config.toml
hidden_size = 576
intermediate_size = 2304
norm_place = "pre"
norm_eps = 1e-05
bias = "none"
init_std_down = 0.0
lr_head = 0.00568
max_seq_len = 1024
doc_mask = true
max_steps = 5021
Each number is 500 + 40 x the weight over its row's rms, rounded and kept within 0 to 999. Layers, rows and columns count from 0. Numbers have three digits each. The size before them is the row's rms in percent of the matrix's.

# down: layer 11 MLP down (transposed), 2304x576, rms 0.0426, rows 910-956, columns 288-431
# up: layer 11 MLP up, 2304x576, rms 0.052, rows 911-957, columns 288-431
down910 102:494531494498457432486495569521503497517478458526472506547535513446501464495511507486528487570450314504520450441497447486495501524493576516499565517461498555507475472441550501590519470506484500520509500487482505497507490388495488573500520497509471469447512456469475534477537470562513485509488489522584498498471460501491486506508585503477487479440484549509553540527466451545543517461523499437431493487472509465447536518520492508590537
up911 099:511583518504443502518496531434545484531484503568579499490485550478454490482468491476523570501491535510552567507565532482513543427468490496586466524505460565516528533483500518567530495455535471489492624515496512515526469481477554511575429463491507494592524631418553639476546487515535494517512475533535562431539509454453455513481502526479482454489564489476460560407499517394432566513404489536478491499525473546572587488491448482570554
down911 103:424468549560518525442491490510491519486492500545483471468479490521450484466477519481556529441575527499477600401528468538431487585496503502461454483436457452548461558463509566508497488563531544512542467489485456557559484468549550526468387444496496502439477461562576482504510498508455519533452469495572510497532557517400549494489460542430459528511492511484603468516568517552504536458560521491481515513458537490542432560536517534474400
up912 097:488569474479473470523511415508471538460511472502543587473483532463459455518531488525426455525489557487498426520491565503490468536556390544534482491485551549531466514482572471556500452501559428487533528516532477524443527537494549563470522559461433556576518572450481442456504525516514521486466466474461500483537532551551540435529459513512528473475558562436530528525429519418424472499454553510525555501515507468509507433493406515524489
down912 100:448515500398453525535474480481473481525415522462471559481424505476526493487483479518482530488502501487469489507441492513438490461444481481495487558482510360507507471533473447494496552467548500490461484466465564452481438498546477578445580549506481502534482503476503494494500481491514498483569482510527439454474501541509497439517475472478532534469487501492533567537499508553415454465474507461466498514496466555575506433471487453496434
up913 103:560546497486411522501478490521434467481520530458448542529450523474516504453499512546552526456470523569483468477562457485495560457577481572430581565478423528502546539498522526540492568475543448570538465465496593463491416464540505517531488514433504485572515487507516516474574564428482480472481513484458399608572528504510546509538467519492472467512507480535536498527519440492530437588519535604523464461509553502555469544496471487499442
down913 106:506476459473506535471512435464513517551539489480496525523456511528557519463431553554522450550474518517485463442579517547523486500476517509515535478484579518457534476540513548525445552519530484559585501541467588526387430573519415533494509455479469511564475517444537507482543492522496479497494487470522492502465568588490555487538484530491521493571599492533492475547463481489598540449564508521538549460432490511556554488511495501517575
up914 104:531479523498547499472462495550486513520483502538512501480506616532508530524505525578516477500570535471507495515500484496415517498496445528535438526465386523499585500491526433502486565445500500498529559487543451552459504437547402498513521494532519570498520478463530458456465495555419519496454517451521530512515563535519483503474487497579482474458441545531476550494524481446476485520410494507496559562536594516502512503463502552491481
down914 105:495526438508490486567467547394513444502446516547510496591440441525499533484489566471520589487521539565471451540488528426485506444438514511477500507524471527506457432553555510520500439533465545520535449547531543477470419469460573453483555548511495530490592438499460526536524438490513528495472496457494567487461500508558487426529496522514454481504504524496467493432547533469494475587496487461445577454521592574562501552450502551602489
up915 096:581525477535489544559474505457482479457480508528525498574547460484548495535513521472489611565491495599523507491498556451579470481419518575455516473513545495475465455463446526441535464512466533559537532476438562503504557566471544471510523474446495462497523523442483517523487469487500524505578404440539503575578487543566428519486459492421462469497472485496527585455506512524493491525395494439508465543446497500550466566497440462499486
down915 096:490449522503475453521448495536572499496492464503517473456615538466482435475473483476434549464516424458502449525448459528464485475499542522472484522518434541520466530470522505473470535512463508462521489443461530537516529536548503550426510472480544427500459531476477533492467489475560493506474479536466526517524451629569538545548489484490476494370485485499492561483548468412529535478493470514471495550510455525475514470503492535575515
up916 095:525543505500539480500535552548435505542451502495535469485473465479489522508532503474517544487518521475470395455547487480500488521541458576520601542463411480459476485532490472538501632459500488501465443540488496496452508457484475484445459501574447521467455592547594414474581457547522488514457496431485455443501498422528467523509449494500491497507548484486503503458491503496535427489537533440511535511552532618486451500545548533482597
down916 096:572547493507523492446551474483492538511432534517489499535517563566487434549516477511443393516457512452474533466453509523444475522448508534548475447521443533525575568514466496497555435558479503525565599502499449563492477455483538533527525496517458527513500475508458523500487453431583521466580569491458519602444471501419489414499500474525558512465510519545487530514447490581509413548565448508531436494508501469526457485458468462481501
up917 105:492528435464504487494507400456521515595534477527512542528469500523466486476510561498483542559542521556553435506504501520483434431488470494555507535482445504505457483506427481458491505441467501490513493569438532482526463521505525489526498531511488552489472633462476501466566458561542532436440432546460513486532480484541529527479509502558456447532468586499535514486528519460495578457442435541424479492542519505496456525481424504536445
down917 105:428494465562487475497448443422567533545530528496562497456542510558485511515526510470516495556518503502493548482535581546528494585500488493525508460435510475527523540493540506520495469550506486445531529463533466522507513528516490495452537464549515512469493491522446496607592460470533445491457527592558461513513511454459510549520467392509461474502478562535505469467451486514485492477468512553454470410480462455623471515505454566464498
up918 103:512464506539461487467484488509490533531570433553416541499504548505536488452472510502529544446563509523512453488478466535529444524481485530503499528546480467471509501526521532537485413499505501551449498491530576487529584469511486456548485469569503528495418496502626499514484427568432515487484619530430490425539506518455455511497521550455505511522457477480532513484472520475412519411540509537517480591502524510488506505504451457500462
down918 104:494508440459557567501537503469506518517525557480506501548540530491502506467539530517507493495526561524458506537517469497462560513460556476555455560546531500552543486565507503491568504493445481470521537537482503481488557557509552486518475500481540435488525457506533506522538487491515502470478473455506524562480459524514502495482501525437505482466498503525587440443526552518453530475514532531486465589597428507592503461610545476475444
up919 099:511562478529472473501485551497481562559534435523516507473409535573522484479489468483514498529497507555536577510581540569508526495579475526520547463450489528478506491533443521463497495520462464498457474471510541508588425488494509562525547560538578543566486499463559450526497536530540479460588427504522447543445509514505462431507462495476455437498466545451507507484440490515436537538488509477555539461525582493552449501530485520515518
down919 101:458404510551521540424519488517470491475547479505524421463445512493533552397508408466494471489483413478500473459436472413546449484449463452497550551530483510499499555433566427447459504519518551446489508550490495503485472511481525494475631571478477540517414497471554503428503428551598488512482510493507482500474529497534461479495516523515513439449460485534498538495410554533534501519484425427443447562569479522477561491641452440447467
up920 098:503502485538437540462404518458579504519498478537452504500459574524549579454474469473477538544475546548458517537502490578541412452464511554532509532568526511472481506503612485531477647558530491499459460496465499472533488515492508517536556465526492465540494531547522479530580465451547534580544483477507468530478483435495508532550479527472472438472511488473509555540473436481531521506596520487483527503447506456553465484479584552482474
down920 101:545462512526470481488466554448490509505503513426474442468493531538531540571498528471526516535541410461557493511381475517514544502488526563550498457477454458476472624468449425514489557553441504453503438513477524502553502483558516423468459529465517485539460524540510493525549528457454496460476528521493519500526521511537546513500464511499480456551473500489485439441498557464558482481503544477456465485484480464471463433492546434547499
up921 096:525495485499473516522532503434466469591519429517489529460510489558542606422491407406565523485491536498523517477519505445502536508535431502485570486453542542422528411483569514564544486534494535571512459515510562489480461463442468496487453490587442514442506557544490489467458502447469502466582506489510478557580508437476488501497406470424484475484459447498490466572528443514475478513532479499508546511431514511515401572539516556457499
down921 096:478505473521505494495521494476547524539586530476539584452478563539525496480596554494511487516425485417497464552464533500486503502420535410463480552514503498576524513486478481502495483541465558496536462493541562461484523564448509486544507506536441493466499514494504487527498459457494489635506519501485437484520574479460645469465492501453536552531407445540476538500531501450482485548471531515509461496513473516543500496469502444523504
up922 093:414569484436499577477562491504552568558520492451421496500469540465484493450406517544443539459474476510470471505603493484459479399547465467518521505512470507527489457551519496506489555426458486524522429480437504482445493533488581515525472596548493521529512477526494486455497502489519425477456544476453494481559409488547522495554480485494537532470565456465571512533453525509505508470496429510438560511609478541454466501454470497426455
down922 095:505466513518531575435425486520452566423520475497508546446532483539501527525561474477506488545499311482455510569493463516512475481464548464461431479565522521436558443519505465513508427520440531535510540501523497553484522481479501504479480456488492483538478566508536543523603498517552508488506490506538453469467520524466505505506603506503480537538574448417540485529486487513493451507455485492527531551467486475471527409459558444525605
up923 091:565521562444476511527512449466541429531491596485409477506440510495509542545465526479518523451506485579482452516516510437502462488582453540428477449476576511496543488556533468455529526509518411491520504475492517427462519511540455539513533426584443468498518544504470444602501482482489444473448434514405474472480522462552461483554459543458476458509394483485485527454444455531536426560483495514512553483463528498461465499476535458480543
down923 088:560570508456503521497532546457518505458570454509463538384421457523480481444500614529496461559517405399480513502547530506565572540451505539520506507516503429576461521487484524476519526534459510450488447563487588502509531536487545507478489510531473498557483517518498531515568498549562474493538571622441443557512458569466501512480523567423493521539510475495473494466426444518522454448455503533498453538521512515542430509524543519612502
up924 102:423495493601495516454540473533484516457482453510555439547557547520541540442530579548536553500555546450491459456541462512490513535503379474565534504482499487464531513482503538500447528467512498484505515555481454524400411488522438540558509562522564562448533543539469477498505483508480359499497442521450533466487528560497437571520491497473534413511461558501391554513475543428417597479440547451438548492516459577507580474496498527452558
down924 101:474521518528366422460502561519497465554464577496534518501539517511418539497452456559542540510547514507428540552541520565424525460557556497475548448559502501496491477565522437485494482495494577568477517460502442499436523547475486519435532509597516452522516491515477528519598514491440523449460568551457492459483501519584459439483537427523495496465605513525434523513507445529452453494439548500465468540504493535579518480487567485536580
up925 102:476523512446480461494496538460498505467495530568467503518533509476486539507464498548492540467471520536504464473507468370478529463444525529505481456531529554522504501536518498454477509427595476553506525490459518544542427489489538501516515507508499513532499501386488517471432529540494491515433517541527556504469528469441470482470473539523517545496448522517568596429484519498443532535464497500535462517487506567509545505555441521498467
down925 101:513424518458473486537524494523498428446496500489420546512493492492466507567489481535556561550544432518504465553509499482464464461521506579496461525487492520516498547467499446552499469408492452507516510537492563559403485495477525450443414450493399450551450543491521575511488444508593570498470569456506579398429543530505429485576424498477437507467533547526502563520522517504509532582498437490493505528529525540527455518421486477485557
up926 101:477446416528465477562496519520511476521590517587462448551512544551568508491524514607510452458566502496496484475486451425513550433546452504556490527545498421474473483535558468544485463467499526490532527537458485485490544517501470378496472464576539441532424459453479479534412500436432568519500504502489498503563495463527498494533513539389518538493521433517466483486510480500490506546462532460475506532507464469457524519466506466484443
down926 101:480379454451496420471479551490491477538459487489481468506525487390520485514529515535496544469464458456516421492449484471438448420514606459453479491518499440473461514394498483503528563452549540550496549472559506522403437505468508537532585494503506494513508526483470507480496515533454498524531544471524439411442522517487431551536420439474541545557547490498509495490527533466575494526495459537419495462542538465482560536474561508579470
up927 110:541492452475431458532525516469499473457501484507560541525427521478472571472501550492506497533469535545477451443511446457482547508498402503547506558518552506420592509530424487536447505498523527499446601541464487510605496515518513491523444501538469539493509541477507463507454498471565439471451462483499491484500402477542571462503492565537482474549524482543483489516440545491536485568509424480496538482493559536525532498565481484503574
down927 107:486559491533531507507465542499499457484526452508474529543503619532493544473486481470500497485499529545492459463534581457464500564467516541530513505521510487526539540527544490518481471591439473547473496518544497485520494509480516578454511534513481519504504501563585500476439498515450444499460484528525459533546473559504511484533540510551495525532500458521507524495560514569584440495520409481468446502520467466479522505497476562490551
up928 097:456439488454444468508380444446541522503456523522559523484513506530439490531569511521471502537527537616526366432539369492541569528491509513452540509419527500498487431494477453549465522540499496555500560543497492501454440511490526498514505469478482511593422457419464503461491507540457535498510565477548477520494475373543451482497514545475476511469493422522552539529576564547507557531421563471522515512519531494536549532498489494552557
down928 098:522473417478474445523549513455506518504489580483531565446448478552516535578465496575453532454502486494499460544491482556491483414428464429517505514521519481517469544551486519504517497460533438527517460529486493484470506521510500502451539453514473450488519547502520559471570525519503540501514531579614501572507522564503494519504509525505510463534484439486387360559419453524516509491541471482521431515508414540517503540504523589556433
up929 101:464602439518482536488493494479490580463470524501544545534450502517488549525530516530500475574443553606483501554594493508433502399516486528499550468499512488439498537482515562506497516553462557481503531561411511488498470475513520482507540471492555524573493561565479499511486556548489532497482470442485491465527504458457410498585464511452589565465428476507491498504481431557523473457544473400506424484571544608416461502567501456553485
down929 096:574392556490483483531519458522483484487545439497472494538509507495498498551526465540499565439521437496431392429494522515542475526573457589529497465523500511459492528493522516490512455476432457540486513540467511460490458484512532507457433573526497479479393441501496520486502450500436488568549510517499498525532484499531541490422571524515485502532568503470512514486497566469523510492479532513514499525485470463517492488470472528591478
up930 110:458506496539517497473500535499532500494491476503511487509519501469539534495540570504515508542505531469490482478576427543414531493534463538454555497454579443465528521492532534552530494476450452547565529524455495450506514533474511456481529560485517538537602563526516498412561497570483489424483463439417525538534468520498546513534501506545567496465641387529568472533460432447526522496502485529428537485467553507531513452562538549441459
down930 110:480503466453482516596421467481458526490491453507505541442488500501482565445533500456526473453615540497497538501534536581451516606558506497453548491465503417507533551548412556506496504486484459439452460511489443502573442539474508520451501460568513454496521507491461510536468480517525486478497573493496430524493449502558474471524437391501496492504583450506441497485540485483562490519463473493474528432490488440472516553463555473522507
up931 107:516487468556468536500492518495457471540506486570525529472442459475504549407545516420533483519453491516503457452518500497493525551519531517545498524494489447588440477521502517491546553508503453476484496535550538453480525434562489495545501536566505526482429505498480497525463495557527478479489509453456506455545474488516522513543521475504509449524503554494487506453478455465497565514551497543534515469480569402518509450494493454496494
down931 100:492538519523445460468514540523495457467469569455463504441462556585517530491496493463523566459501374547499436416510576562484517499486546565449488469497484500518552513497560556442473549585512409438486499560470427473434467483458460463466462459565497456426475518509463484573449543564480523486483489498559544500449539484579492458522490455490529492455479524485506523481482557426476478517532432517521526497458532514508481470512515487468460
up932 103:456592444562391507501480563511591497520535449411549535479482530513419519550506470543533516529515523494527463519460482475517568474521492532482575502516493526456507439490427460482490458503493505471479514534502494502477476472562474524496526526568441578533517460439520531529420464476526503536561547437467494447471477487469539542492507461419442453575484455524552450482476537483469541453511505456400491515479524511570566455549524554532477
down932 102:470550510548424512484517524495523473469545512503554519526447546451494518534500415531465523489519465493508463508507533511476523592489420579526491466445498547487522442472496443496494473450554533424515533459507399506557513506487521508497489524410421511525563476532506453537509488400494486419544573486395495435427532484462539455484378482530465508502491467549503525494441546489521471442487503507529455525495514500521514527575525532530484
up933 108:471533536558467483493509570526552564484483517437537530476504525466431547493502448551524581532539538492519523451432391465493467488533530563495565507522518580539547450551503499515440549492496504468535521523484638484516443478472461443462546498488499527536513571513485586485501539458498494487496593520479546553407527421539475510504451537532489498531481566492481487487460521427528500465440460497528500561470538436393517486493586476531532
down933 105:506475518517509559550562614586472518531539503530543519596532450483535454492496482528509488515474492561522511555448512484537535453510458474509460534513484556488510458465471498495513526460454470513475459490470447460482515482555519567414502508465483430486519495413458505485460439517514547561518442458546560479578516465498458513480504470521501412570456537436517512456475523530523531493430442518509474449534549524493466455550541453469520
up934 097:444511513458449482515448496409485507467517449551564486500516553534492469481475515466533510508471478505456484392487522511477500476496534559461479492496363536505587530531521496475512479420533522550495475456421459439549522448512569519484499435519530482471529461522512597435479514524574553496452510497509480549495479509545456412540498527498486515539482512403495533525429520457466523514471481567534480470424517463542507511414447488519544
down934 096:490544504534466512517475562481528430469539535528490476508465463483523495522511490489477467418508394561529525461538519542432452533491492525481483496480519521561439571513526531542502577485470440488490532465546464503433510473547547506513568562490557483478506507460501545485498560495553557552523461440520482544457529503516466490481507476515480467549429465451522509544470469517459400472462498465486423575462533508508518437481538478397446
up935 101:459478483468483519533520420509483497452452535525493514498454546438513579566455447549469519483503540457476452475508486522510582527549467503547541488423479557490596476539474436489503542473450488480506468499493579480493548468534475459492507560580496497508526485488500512525489509449492486534452562509493486462539524510567538513498427579526536494521530561529591510525528499439492548466518531526431476489470550497519518467511500489506490
down935 100:542496459511448515446529398518435460462563468456439527497550510437539495565448561445478457546496502518431503550528540504538478524476473569462523580507429451531452517485480445471498463593514528517435567505588439501529479552509534482581517560510512518502474490508474503488454475462522441513434490460544462441487513439443496425503447530455499459410531508477499536460521512403484510540542511487404511578589529419465554507489437481474492
up936 098:588586502516494546491487528490557483429560476516490537555504474506517548479481518460554514543454498516489504483476436435485527487540529494494502531553552530471533480503455489496489469531537500421507538438468475469568491498440572492512450523421470484531437520462489526470498504533528470552537495518480525539478371515483459489539484460516522421495529414489473480518455513539507541504463418493499515453503550444516505495525481511512548
down936 101:485499542490485448438415532485496522464524510465509479536511523482589550564483500506454485515599542536573492481421487520505492522521540532454466518534531454553484466473496513492558503518507544491468441491483563523495493463460477442494508486462474474502480474513520507487501519509478511472558558628482436485513461467524496477482497477441504574485483498500527560459520467469500475528512423515487503498474513472572517494535523494524557
up937 096:461507454465490472496474420532480455541449500488503518468465559517514592564426558504464504512427518529542458523509519527443512489525434559509511458505501532563481494534537471490499482517439423522517481501528500446550530527474633567515490535560570446506509483453501432499517491486440500475421584505414509487547476463484545451533576517489527553499443493480564546531498481448403484547411492506476479494473499463506517489521535514454486
down937 097:489489406482519543447568505517540516454485478457441587517443419469464417503547423457427509552486453541512537464519525504532459519534415593485483495505498467487502566516488526463511495492496504520462486490381552506477528486515387511459511588508552424466504502476509479556411479482465522484554502472606490494517481529515530544457478511537481535414469530513409489526451512534469478471532486474495494496503507527529446500598470436459456
up938 099:544512527463486521476492555477495486555450536527540516465493554499462516505470525482534493466526532467503507490503422430467538482562484469522569505486432522378523543492506533526533594480475470507539549529446488470435474472502508500467563546522467532570515514514505475527525553479585517438549571468549492555562531453565329511508552538549466480458501537529472535471461529476496464535412519498543515551515483553519437565504461581523548
down938 102:535485439552506500448534601504467496525481511499464563498499471457499467486472529481479534547509484522464457510506470483491517433490579496547471424528481534542492519452519543515517496461510550464536552531479411498447527463527560469492502476551490408530507608512512530450479447550536496457484476540498515486516559435510458493507483507520505462562498547495424472460521475514516539626531496496478503482446457450576522439503532515552522
up939 100:477546416380553445464581481507523496471538493506477424530480531599470568470499506498444476469482575518434497525498528529452535472469480520464478468492561499470538521511558537512521530412469444512504471481462517524399594549525541518536491460483477528455511538509546503524536482497501398436492468461447466443532434503460476492501476557490534509472533493480530439534474488525472484492556568525541463469427484532475496447495508496452531
down939 107:513510525430550476472447471511512510483596537568503518494522522518524445500475494530460503492464525507464594517450505561559509508453518507441455563524486501465502477533500464495588498543527493467498652554537480459575496526461463520530457547516471485511546557504573511545500544556495497538527509507425557452537498430494478451505537520536502507503593510539426475461446520496616477531552447476581507486541511461543537526473503477501473
up940 098:493536471507482384514525515458455569478469508493515473508544536442552506474503525483552464557507519488459440492449430538410497466505485585558587565532459488507445448511452405559520510537464482479493519526503500490505546504432511435584538457469509459528465500524493518458458572469552486554447518462525522464543468495429461491493558543506530500478525532470460553495466460427496578442570496521484507514501508476476549494566463532431575
down940 101:509520438492477470470547414501489508525609505484555538534446475492470541461547489476491394493547472522557494469515476445403505492488571510473457485499514465533523539540489488565515515430489495491492520473466462536482510541539555462503514408522485542531428496428443561510505524529486524457544430535528539553494508500546500477499446469484501500474483525456417483521520544512560495484514513435489512516510458477494632450511509458420489
up941 099:520525507562477563510444547489538554530493500510530501506438497539476512491446531497490519483475523448538544515470423529526553496483501470463498550526461479459480536470532533511530519452457516542414513520451548528533416480557463518461442558474533514474479592527506516472552521449587507497497510432524498487552472501460531471549517529513539506486553534534526499481492484472512480502498506508458483444589492501559591559544500546515447
down941 104:485494510518468539541413503510520513523487602509425481498470481498519450421459510519444496406515468491548478562489488497470476577468574490498499532510557520499490438409431525504487487410487513545548530507481507484489512539513585560481494437525507519454454503481525502531519486533496482526502542531489516475499477525494482451476523446521476502486442514476527500498406504512546500421504515523530482458548395516504475525427449495537471
up942 098:469454497493504550510411501564486515496464528568439467543530507483552511515534542495504540561515523507480501440556428468490572527504474504424564420447534498422520508481525493478527540434602563558484475510500477524458469516520501444513499477481508474518543496504476498548461403540443557421603529495508473555524440482522511473470526456468496503510465401440538471487534485465453497445469487592489475577475511526418515438532453527437506
down942 096:528470514484474474526544540510458505520491409544537564510498491430483446504516539496507485527606483502455474559509581470483459503466511525562457443542488488483545487528462465531479545537472509411525471505471439536499490494469573515537473486592506568534497464493532558524496465504473540438467425451517580536471501530472544526505478564504485490444490494530460507531540541508493532442455493519479408526399473520410535455551472511543490
up943 095:554526466517475491506413572504520516476484444489528470477534551470460536534533445492539488520516480488529492431572473482542495483586598552449494432491546556490508421487518577443527537520576456489535508564425503454479483496500461481486578491626453538569526489463463515534551562501521472537518506498524472548548514537542485476560449516455487502486532577448478523541523496471501544487586591468542459517481526487477543586478504461482520
down943 099:501503557480473450464470488477489465455477428525546424502478548534495509502514524486524468482422357502458501490461471488464471527475496461457478540434456521509531477432475470508510456479482451555502548501456496503464496490392470498449479464520544553542459502589501442545462453508563513514531531499493461484532530531462414543464480489522515543506468469502450492464545572464443447505536477470489521531455502463443478480516501520492462
up944 104:496592519521469495544454442574562443520523489529466447481439541523509537431528494494471503541485557479484545452433429428499523435528463533478504437466537556486479532487516512560470483440437491483484510539413521437545481543530562563524501576537590573475544505474536545478492526465474487591396505463438420429474500501490498502529435568563581556473457480502482572475516503474482468566501512483540437489455548504497468533428523496549488
down944 107:521490583479488500536560529504475543505579472508417564589524475504474523505583540420508505508576639458480499558525451454478471476454467519470399488507474516545486443537489504451498560457567454519466534494537520528500459524497453547456459532452545491608490539499545494489491463515505464519456468439534486507533503512448471478542487521450514462474474545485507564524427556505514471490504451510540486484511535566493539560470501495491412
up945 095:548528454509489450495444525554514555472487545490537530495458527573578482511485470461403436484509548558535428515499475491433429436540463504486482604448474498520457524484503481488538505491528494528512486522469486464490490491467564509581580501524571505530492545498535498585397519497463451479495599469483395471511485445630501464537476571491531507568480504483538496478517474557490482507500524458485503507489479492558526560500570488465501
down945 098:508596482553504505510486534488498478501514526521473439434473411549556447534511501430427535551565649492487509476465490568474480559541476548498412525504447526559527527539476490547498451458505438507474527469485507435492478472526452468445486461540535448479498527547508556488485508504511523518500482504469473534453460570552417417432470462524514508489496512557527466500506467481536480502427475484476510513494530498526459499487478510530521
up946 105:531583449519443541463490549502593423524532449537491481538480524429491474458423508445535576501509497566431532466464491478493520417501568515450572438574453424459548463444574515461524481408573483489514573484439511451538463504547486474478498501514462579510455518617523557479521535547476482480558472466488444560514511467466549433501523522451483452499556482461535565519374508498474477496507541492497524495474515438544453535443485477457478
down946 102:534495512517457506471560566470560456508517503522496488550460519531498544446463485469487524496503407504473473521542480466526509423531478505508513488573422454528486520491490495551521347483488505497500521509525499470434477519516537492474477521457445530538539458447470492567542548499466513463514514510486504508470572545451524495485415503491490478423529498502466472541483497521514464534473459415441497471547574470462502538528501494563470
up947 105:524466503460539434478501545471528460457482500476423549492433497570482478515535492513516489457459540515523501483410442453542447513441536540472460515489450532536442501482479474583523541405463512456551502510544409515516549543568521525536477500468398468547533541556524513500505532491504500598492540485487573492499489490477512493482549494497540567452460485369523499453469489526468430501591472429533510488514499479512508486493443491467627
down947 106:606538495462423540508494494485445529449508496468516486549512530494509548520496514544524523501503531463504546531481525567551527463464570441544518534561479537514454502422482453484524493502489513519534521504525468542543536459494482501456487460556587508458460457560530446503567494530496537521480534454535467550520448471499536531511484546539584590526458473532517530537519509434485462524478490535448472488505464415490442419473428517483516
up948 097:503520435549508470475555524488463512478430563493535473449532512468486442497510513521482498509466563545556500494516458456524483502548491543521476559464442574450422470563505459497485518483426427487514528453460488519440537554479503463557452530547495525512446508448375485482474474516526452472537475547473471480516546521473548464473477497417533514507504411470489534492493499514540524493460501477490512512513507534545500562521455523508499
down948 099:537418443447515470478474523471517400514458437500511423454528475544462480549458545468516503512524437520485561561478512482486454579497520538490523509499432572503521538493514485497515469464494501512439468567471513530555511534512516488523516533487605492494516483413456470487408460483458550485577413446559541505500537445539528555465410512402507534529537509604518534533480565547538535444496519454403553440491522541556434568524506481480456
up949 086:464500429467473482493444499463481529465504531545510522563493509452532598413504498547438511554454528500424442527447490520495442460500532455521491423560435509552574481530488465554504529438454459501485581415503501457515524523601471511554496432526497552552538481465503422441464485509516490516465493391503506524458480519535513471563515523522557422470506511391489537532512507523501494494447497504534504487481516539446509462535489506486488
down949 087:475536477578557532495469498490500488489540486544460510508483484497488473521531483492451495506496192465499438512507424544536508517503477484437461533520542484563587562440484501525506422466478479501462522546492507533477488475568468492560492559518521514487549581553486523483487483503503520502477550473562516532521524571426541553506571524451539432554473434479481567477499485517476535482505514539549516511447533560481549527581502520548547
up950 102:545515454509556511479564534544526468564499501481533505496521464467573534497493497476473515470559550547455578454543434544463495455502520467446574484540501502527473520489477492502421483451430514551497486513539543503499494518531412492469482524535583562492502520480471493592475449518504479525495453496445468535511462584573505516542469487433483476540477516538580460515508457494446463505540499535502575492554494529544471549504545511406582
down950 104:522485516528534533493453453498568505456494472514448419412560496534487476519570543601471564552498610449479479485481560448510512486473572510518506454516538497511524544453442457479517494531519482481568511485489460453457547487449563525543493455428485558575523511584471495480569460498503496470462462545474508593427483472485475452464531464601441518469511516430541498468506516509499492465491526506444520595448519484507506447479474501519494
up951 094:476460516503475555574482527496537507494530499480518537506496516492433569481519545515503486541476520606456490464507562460554490498488522486482565486496512499561441472459552522536519551462458511522523456553425469467440465518506484417436487510507470478446370504557542493474495506469426556434506517488514485596514494526516497522502527469525489435529590441497547496477474443439404445492487555513595550517499504484500505505523525516474517
down951 096:515563506482467497527478527503540548534547509491547531473527521454488493527485537491461459461525467524417525522481442509440534423491492468602513530548493506569523525490509615509515565505474536573489477511506449486468542494480445489475447529519412471405458570457555529465525482483477488520516559514446542575566563530556487526503533500441521505518475509476500471504546482504499493459540509487518498443449419514503530476523524495486527
up952 105:427510527465432463508468522529519511526503518576509480466599487517489492485493465411502570523531522477617488442518436556478534515519465553477560537497476461468554501553438408537534571419488449527511482559496493515459480511521473546545527518557579495549488549520515475517458458526553547508473419425445527478493458502478513487498526516520542477501534493546474503556464502447545528486535484400460487513496533471562453478537456539548493
down952 106:431535553463459533502460361542481430498488539561426501507542509450518498454529491494441497531544478498571489463503483516474522530523496473487504519521481422489517500547455466434491517566524572545469492521464456525512484482520491449452564467474492465515524482513485460573493419536532501505516567546516457508514504477473540472433462600486517522501551546481584493490562412461483510534477505450384419510494429504564462420567545549499428
up953 096:462473491494428505479496456557433454580465488534546537549507477567515509536622461491441504510492574477482520540459446463538466517577570467471543543504509495533548532457468553532493494457426532563448527423468588500482467512510496448507448455513581486557479523493511491516521549493461451463488530483457458535454454426448459461504469456487570579507559498545560564545449450449460526509498504448486567483551536528420549505486418482492499
down953 096:505503543511525535456557505432529482498448448542456505451530533463435577550521519468531496486484790477531463553553516549446521474482436523505487510503481519443457577495556482619621442497458536558470442500526451498444460512504467531463509478500523546420531468472473492522522470491461566491452476496511572523505448525543549561487517510526496600501499503455566504516498537463448545527512535480479515512502483500475579490498470529474506
up954 090:427544465526506478495493450498495480520515484513476489570458542489556510495509556478419517460542474503537554515477405443484498527511456465493530463581516585497569468483470501485513522471506469496507501508453459527564595430519486464483510451492507514506491548452492536487492498516481498561537554449477435457485528593508551555479517536411521475553516438430527496521518509481550470522539501515553519496551471508489467491453483604502509
down954 095:443495487509515503458493543533529430418445516529506418480493531503546494510491525559549552516495317482454486523499469444446520550451523442526425484496514528511522463511431406524510576481483563522465481543501535523515507516583508478453493471518516460544500520517472510405475518577516448487507492500550499490422457432529559496501511421544530491478491528466509472502509501468512433524461559496542530484541537472537528411473530469541519
up955 105:538509455531509512502507472543533523487529500489502519490510464560614462507518442482459525572449538468420452513554455507481475500558477450440479492440493543492593548509526495510525472465501476551539491467471566497481495514515568453525464460454580456606508527466432477469577477543536548485516451535483453512464514528509483487498397515564560513511541542473519512515409444481466489570549469494552503506495519509470482501481470491509536
down955 106:467522494492503501498501492503460443558506533441498484473515474475517535433499562508515451535539589449470495479408503445413452481475551527428502468551504459511552455526601525545476484483516479556471580451465448510473496524477484545534410398482492500505496583513477478538441520406551533543602481531544509523557515512457515561522479475540523481515542503458462498513493488485502507460509432496577505530489511508459442495502548551470500
up956 110:475507484473510429560410539480568448530402460508415541453473497491549497511419467500442499547506521489513425504458459520490481518476554508425459447410525529509468502539483499513516464516569465465492523505489589553450510506513495536521478562549453520470474472503471504489485520531524579490568476464486470504443448556492473437536467543510418505525498582491464465459499510443487510460491542496497493581484535475507524492489521528494457
down956 108:460479522485514550518468519505538468585496534516412485506498562489492500501518513573496516407569421527511471506435447499508513488470532473535498535440491500462493498501527461514498629493443431497436470477489546528481487517474469535502595491470492542482447521507518505504468528533486495532536458488514503457549479518481528434477461530471659493546434427478522491497510512485477482480468441534464497495521492537470448488508502474569528
up957 100:514494494437515424526472524566554644522527485494460582534534456532520558500523531437424509525526526478536427488457467524458368444500472483459486408520490606472456494570489481532481532464437562504545469534548552533459558518508526482513480486487506476534560447487476492510465557474477491538533530438468454484548398486518510490515436454438464456484457412408505569483476509561426475502426474505453501465468514406422509540491517571523566